python train.py --attn_scale=0.0884 --beta1=0.95 --decay_fraction=0.862 --max_seq_len=512 --max_steps=4584
Each number is 128 + 24 x the weight over the matrix's rms, rounded and kept within 0 to 255. Layers, rows and columns count from 0. Numbers have three digits each.

# q: layer 5 attention query, 768x768, rms 0.0622, rows 460-472, columns 512-767
# k: layer 5 attention key, 768x768, rms 0.0624, rows 460-471, columns 512-767
q460:123087087170103130144132145115142127135104147115077106130111130127136161110116123137122138169092130130156125145136133155119172120137118138141092110143055069107107101126119113138133147177125150165096119127120133086105112128081118114109114186162078099131144140125112090130128141108125172112154123127119091163139113117131094141115167143107127133141160127128100132172104103115140141130104141145131147154130112129102153136094139157152160162174095146140116102128124147086133143138128111156172142133084110083097114138144131082081136148084125151120122128123145118157153108095166082159150175123156144136136108144145115126175123149132110155088123130127122124111106144141136170125150162152101152155126132157153086133158143079184074124139153074140169114137132140110122111120112146
k460:130135139094097097131116138122133114136118131095152097124117097146089102127098146150135138113142118113153095123138146153150107150097131157148139163124172138100103105152122108139151118090092142151128141104139148088136108132175135145135111114158145118131114093148138156087118115131113116123189131113094111119143082114128094148147125105091104139150132151114134070115131084114134100155133138118115108115172150090092117109092101149113132132151103115148086162120157138134110111151138129087119096123112071140115117103089134121145137099116130164170143104168146132138114116107153139137144148146109159119126117143152133145098130101148112153125119135152118152125114098162139166135133130123133161112114097118088086160104127124132118179114140143144142119141090118117150120174128099
q461:137138148123151132098134130104153111108178126134136175154132144118143165187135121127123176134080125103109132122143130136138121119082140146092163095130094119115146149118142126144164195136148109134108106110133125122139118131091133169146127078145151156149113164122132128184137122163109087114122102112159116112146112103126130115151098152105085125093132117176138085126114152136114127147179079110148103142081120110138141189126140167105125116057154151149179111117103104136140154135113138116135116160134173091145105119091153129137113113099096136131097112126148160124115125082126107178131179119139141087132137135126101122144092121121134117131141178111107135143152158143118120112164116106116108108151137103109143128120078128125115101099125101123130099094098120149196111133120159
k461:100155119131133117119133113165170135128148122137133081123137104114133122100121103147141093140121142125145139105183156153115100134140147123138134129138146116115165122154070138116118160138104116131145134086117131126140108145107151162126133097137152150142125130134152124110172150101156165096159108090089104115130083140130132128063121138157125104162158128118072122117137151154146105103178161130120098123127173140129124113094138108085130159141139113142133140135093103133113137156102115135138125120112110076092125109141169113072149165143113135141167129145101110141179172147114143145125150137102143129141101160124131119118168099132124145123129107118141113114111096112134113114116138127111131130129127105092120131110119124102158117108112122187123149149142115146124149122109096
q462:136114106100084110120122040117098150112097130125133170119127161116159112126120136165141143117118137132144136173151119157131144071175090120149106129116138092137137122140132105117101103132156091143153148131133082108122131169082107113184145181124165170132098116138148128094151116112111163144150177086105140140163128124110148147120136136146128145143127153121152100124154144138133138116122111174102176113114165149138090137132122119117115132104107100101136092101122099088128142151144161131110113049082099139106116179141151142154111074137142150132118150082175117114126082094153118136125108118163086151138159140135094163139105137110155151089133082140124140082125142112122114122071142153133163113076153169121145112114109140098113116170131120191145134120055126128120080124139120
k462:107168126115132103149102184088125111115122136163157099118119133118109112137108179094079120103130135132110134128133152143145150114128153079114112140126099071157144108152118096167087138121126055114137150103140152100085157134116122130128195148146104082160122110085111124125087140107095134123159154130134128134130142138142106144150101106153138086108129136118132068108135098118137144103083131114140161137074110159145154119146163108124155106143086132119123146123161109156134120119165141122119099108140163084096119098104142123174121125142092170141066144109119114104130114128174106134147133184140150141100104121125160096107095157127128111133118113138103140110104120093104105161107125129089091125125126151132138110133151129152107150117117140169148082100089142077160148147133114
q463:146133134153133128083106113126154120128125126124139102110107137106101150170104157102108141163127123131135091129135139168103130116136087181066151115150124146147114103141084113136138117160172144102116110109150126140126132146100125169106092149127197131108101108145110123136128116137095163197153133108127097146146154162135139128097132136128160131151138112120160159126102142108147178148107113108104111110163146090114126139152141137116129129120112115068155131087141145167112114152135176133128102123147129103100104128124143146108110103128141157118132125138153129137112160115128094123101141149147132165121116102133076121136124129115110107119134135133157128085114126185143117108132136102136143132077134178123121086115094152125116147150111127100124136152088116128102133123146134
k463:112161118159131104115125146094147161090137159129129154136110095132136180142121110099092146093147129119073104100134115173183125134081072118146094135130151119116147153178108141121132146125136089136146146141157151133167145153125110131167103111116121107168141123139131107128126098129130128196146110099132150083114149106100126106149122152116124126103135111091114122108175129164137112149173125137129118143078105126118084122124113120099126078172186130145134117122118139144142135103112142090137124115104108141134131132140139106121143109119118098104129077172080174157116122113125129115128118082116170177111139136131126116158112096137171125150130169165127104112094161151140125142113127112113158137101143103109110150113141059054151128092145123156128176125124139148113108117097130
q464:139152136138112140130122120141149138123134159124117110118112161139100108172139085108098109101120123156120124165142134079133063125142155088153118115177114142157093146157123150162111109097141113111113182125143142156113156103123098121121112110136144174113135120129149127176131158169141185135135167114161129174115138167147110124127138114132108140128099156108146131133150089105109133154118122123137075130114127125139147160158119129134110149113093125110103121107174103138157133105117156160154124129115119142147125132092174127074128144142169134101137145147133135094148120099127136154112110167092128106140147184110097133116120182087123146144121098097090118114142076147120097112087078084158114158111125119110150183141082105189133097145095130152117136098145103124142125113143094
k464:118161124129118148147113088161117110145131147120066140143126153144100107176113099134097137132126111109133109077156089153121176170132135134156133106102095146115101158160099159145098108123151119147143159111104153111147140150101114115108131109109122125138089081112129105141125106107124139172098157106118138152145157166079069166151120101098177132161100108100143112105068130124120157133146130100065113149112105114137121095106076130137121099108132147167179146132124118143090099151085135140120107106117113121116112123113102153118135088129165116184110125135119145148179134093084121152137139084092145086102145110141117109149124114110107143134115079100106142154113117132146123116109122114135148113125168124127118144106139132109151152133111092059108163109093118092126163147140095
q465:166146147110126117140119143098116092114132098093082130122121100128131143134142091151108142163125119125110139094140143116151110132096141094152114123137116118133127125107119119099101158113110180160147139101115123146108126133146125138130138108137077167126116164147056132119134105138112158136158136124150144121146137109163128098120111171126091137131123151129103110143137067165086104111147111114141121132107130090080131112144115116177125146153135099112162124122146118138117144132156141101125147120159133127108145126130123123154098112096079172135162106140150122097156147107121110110117074151130129084138127193119144121117142122092109119146127122077109127137153146163092081121123109118172122122160137132126105115103092100131137142118080114158112125124146153131144099110144178
k465:111118138097153130174134106139145094135154120154111116124105115168136136155137155160142133130162145100134156119158132140108095121131124141139144117127143090101151102088139162149081096105148121119123126095132134103152126158136134142115139106148154123119082140085132138159129141129133119106103160140080121081095124116117169090137106093115126079125133129098142178114122115126131152100098157114105159144162127143168110123121126130133122094179103106118159144153136137148137083108156121127107148144144122109136123150159129119137115141158096103100155137107162143139141128083141093151114188115136135115111154153154139119120170142130140155125127082137127128140157105105088156105158156117091119094142156127097113137116134132124135103114130117148124146120185111119122121117128146
q466:114133132143093116137119127147114159119142092131097090145136154138122117143140106095149162164148156145138132151164124151117166084106141135174133080121101129114129136139116166137076184121129129097081124139140124083125115175107111120102174115133125159141129109109129128138120175114109131066158125133103157127124105127060118121121120118109163136105140166150111163127146144113150118128151113143135125158074166172138105122138118099079129133180128107098080115068160112120137138106132118124121145103131147131126125136116137105130139110144139134103124126076148098154114149150138174159096105142149127113119141120124092130114152201144132177091108143153148160145138135128163132120151113152087148117090091162152127137137169125147117160147125145110140139117153175088126137131181116
k466:140124161115089134153106139127072187106122140106132096105095112081164095131121166106097163120151114149145119170132142122113119131124145091096149126118092123117113183132126139159131097145131130103155163098167136107094088157155122086120113134114105122115087177167112126119127165154120110157136135121150157121097159151174142135104133116126158113140152110130128127175158107119108138128145137110129154159136135098172098158132132098127140102127088143128125134102152124102138104118145116104146154089129091109153134113132122137134156119112127130129106133163141151154135149118163103129126073101116095105151109142141091121133151146128083099135145152122109123109153120150132117162147142136119137151083109118129108123142106121146078158091136063106120101148108121097177137084145156
q467:140114132114136126151104110110133097114135152121075100106148097104129139071108141168123135152126126115136162154121124113126132139113118108157117131130129153133141140105140122100149145138109138167177136168131176157129123150114138139140116133106128132105104145143142060159164137117096171139124136125102117095112094120112086113112132131169120123087093116111144133146103118130129125126099118123075140159121079176141073131148136099133144096131134152137116086121133130127145123093098121115130126110132094161123177140125155118159132164134132061112127160112122104106131139123107156169140115131106114152074141146108114161108138085129140144103156140105151148117131126116136138133184107111119153125135141120136113091111089131119095146114107191120145133141117133141117128098113100
k467:137151140131110090140100096129108167121178166137129142118138115114157134115107121117128125134143084062143157122145139137149112131122105158137090094136140109115119146104118126131110147108124148117136161124111092134108116132140122123099122109147126127145128155120142123106078146143112147103110104126139124099146136134178132161147077118094167139119087133158099112094104135133161112160165161096121149132108123105131124140133130086092175109157089150123156156105146164140141138155081157107158121109138093114168125099087073087159126107108120126094177154114074136120126114138182111126111115144133113187147121157109177141096127100103130112119131142131179112101154120141129148117135094096144091094122119133091148148118149130127148067148142116110089131079111170113138120149143130
q468:100149086140147105120149146106127111095104110105135126150102162135120142090117120146117099130130094139117140142135114129121155095176100128119127105122134133124101096106145142138142112119144114119129124098160107101103098185115081154109125124120109164142107112146164087108102121144145101164159108149174136112155106127157125121116132127129116122144162101171095116129191084147137102185125129096142105182137148108122143120131126174137093108169119168103116117139145128141119089139172164187068128119141119101135175146130137116104108144117110166118134117139107117125177126162100136110102144152134135147131129131126170148176121133128107110090146140123099150104121108161133137134129085145135146152126092113106104109182145133147144109122138127143172121103127097133126094143061147
k468:117110107120127150101121125124149111119146120082119125140143119114160143126145125097127155114129123099113116140113193107146096112133132121126116094122130148104123168124123143073127129157095148121120112151123147149143125137138128135134143140140123105092128164140094107112132134179118107142162098155119133135120112134147102149115122126096141111127147139123128151163142136129166135148147147133161133109098102152087123165111115163173141104114166101092124149103134138099123126149124124096052077086131116105189175150120132133145122161140137148146125154105186136128111092105097122123138090146103081148174149126164129114139122144101173144073120137113131072111102138074168162190135146127083132170134098130094150121139100141114151122134081142137124081145097136084128158145112123
q469:137158096086130149142102140115102128129188099151124111150091152119129105135144164106145107079115155075127105106172127116111094164135117132139113135190131092163136096135114112127136146115114102127082135108169129122131124139132098123157133103118124090131124153085171123121198104122119115146076161153134168139121115128090126131119161120120084088146143141112117071157167152119122148122106147118076108098106123093154132185126130091106136125162092134130100163100133161139115143132140129091150167158102167156138133094110132165138095170118065130127114117116065099136095094151159170113125098097089152129113107085136107152116152125151104144109135134148162096087139164129117159127117132193142119136101114157143127143154091100154160079160136089121146115095121117151112072120106146
k469:154116118131163159118134137161141134135106143158128131131144154161128138120142137093101191121165110143122135136155128121177121163111091140111149097121093159151099139173118152163154088089124142129084139143057106165173159130126159196122134103143113124116138147139109129121164119142179132120109136097135116097105110158118142111123119114121173143154104080124130189133120127126137129106087138128110171123115128129104156107147101138124151137119133114143115066142097122155090140156134135108136144126133167130096131115147144123125126151098141150142151124077173133119126142129143123121106119175113089139135126126125137136131119162104137163139126133146126134187146110163138139133094131100125149137129139111167159138101142148132096129166087143116167103104153091100152106127108144
q470:129168146077133119071186153064109213114112109115117113122118115131118168119090129124114098142151121130093162132158127168125081079129145095136151098069110142131112105120139118159153132169114100141145076091137147181112076119148117172130124098186088175100122172089144099086130144136130093140104080140183110145134126134118130110150091130125188126156141133096140126124127105131104101112103084130091137124109117161121125113145106169144159150132107124154112119143132099120117153115102126078138095168108132097088146134131091123126087154114126177124123144102150148100109095094148134147156169156161132089120138107123153120131084110136104122133126114147101138135167104160074133117118105084121133135117131146158146155111168146117140143155079108120107169111147130157137158108099132
k470:102104148094122101125173102087123116112130140141107086122108137131097176115117148122114120099114155125179134123124164152153148100122125151101136119108139132126143140134138102118104154119109103112102107141127148139104152143111150103155139149111109132123118156092180138133106114150145095128131109099118108148146109131124136159134121136163151114113094159144095157121155125113140162103135108134137117104123113158110097102082143125136133118103146152115120123149144129144114147110100132085079097117087144158116122101148073146124112102137130116108145166136150084139127137140116132167145078177147134135148137145122133134107082129137123125150136147132142080135114130099148125125164155133105154115089123150137131123106125150161083119137103140114093136109114114157135134136126137
q471:087143118156091137130160132103135098132144116156107112111162094101150145133157140119136121093166147138149089138129147135165096143112130078161115127123075100114144101145132109125134155120154129133160118162142131131093111107135197139127127138110115123098091134130040105121109123139136130111132102100123123140104122117141145085124154102116119100138141114153125167105137103123102129079112131131119115146127110140126157081149071134109110136097137144135113129110152159121164092152141136133124139095149140152106127076093110142139163169098161078119110154117139129119135110103103116134182133119126118123151122115110100165111125141137160119129115109155136122138138111099185140087130111075131123104164115126111151151124116114172131106121139109120124128178127109125132133172135125
k471:116126106139107126102136115114118127149116108135137135131121135155124136110143140086134131142098119170143129069101134128111140116156186131146139130092088145092125142117142087127138130095170109135139127149136120161115131175101149169181080153135123150125114164082114159106120105170129132121129183123095109139152138151141171137157093130153137133122119134088128088161139085145120113127137088153092145086168145124154147146098127140112107144115157159137115148165159139120107105101119118128162151124156080116110148101144133165133114129119095166095144138120119147132117150140121139100131113083093141152114113104099094127134139128163100160118166129132095124161084119079098115158116133108142121089111172132145153151126140130121090104124131101138095098126122133126113127149122141
q472:167134135109162119114137154111120105108132145110159123176112111097156118102124121104091157121125140102156152127122170117099182100065126131105111167097142126091130140125086124165148133124079111122098123168112089147126124159121137125132093122143131139160092130144128129155116123119139136123141123102150143169169138092130127141165181125164167110183112142148135136135144143088154124127133136144145143146144141139133101138157122117120159123124141124137168127115095142127173121103151168075137145102160103068182128131144157100129139178118132137121155132130136155135082102126149131121126150098160112175099113121119117113130148145142153150120126134103143106155093124155120129137123130123142201118130116091145108108091100115131099112110164119123166113148156110114112126171112127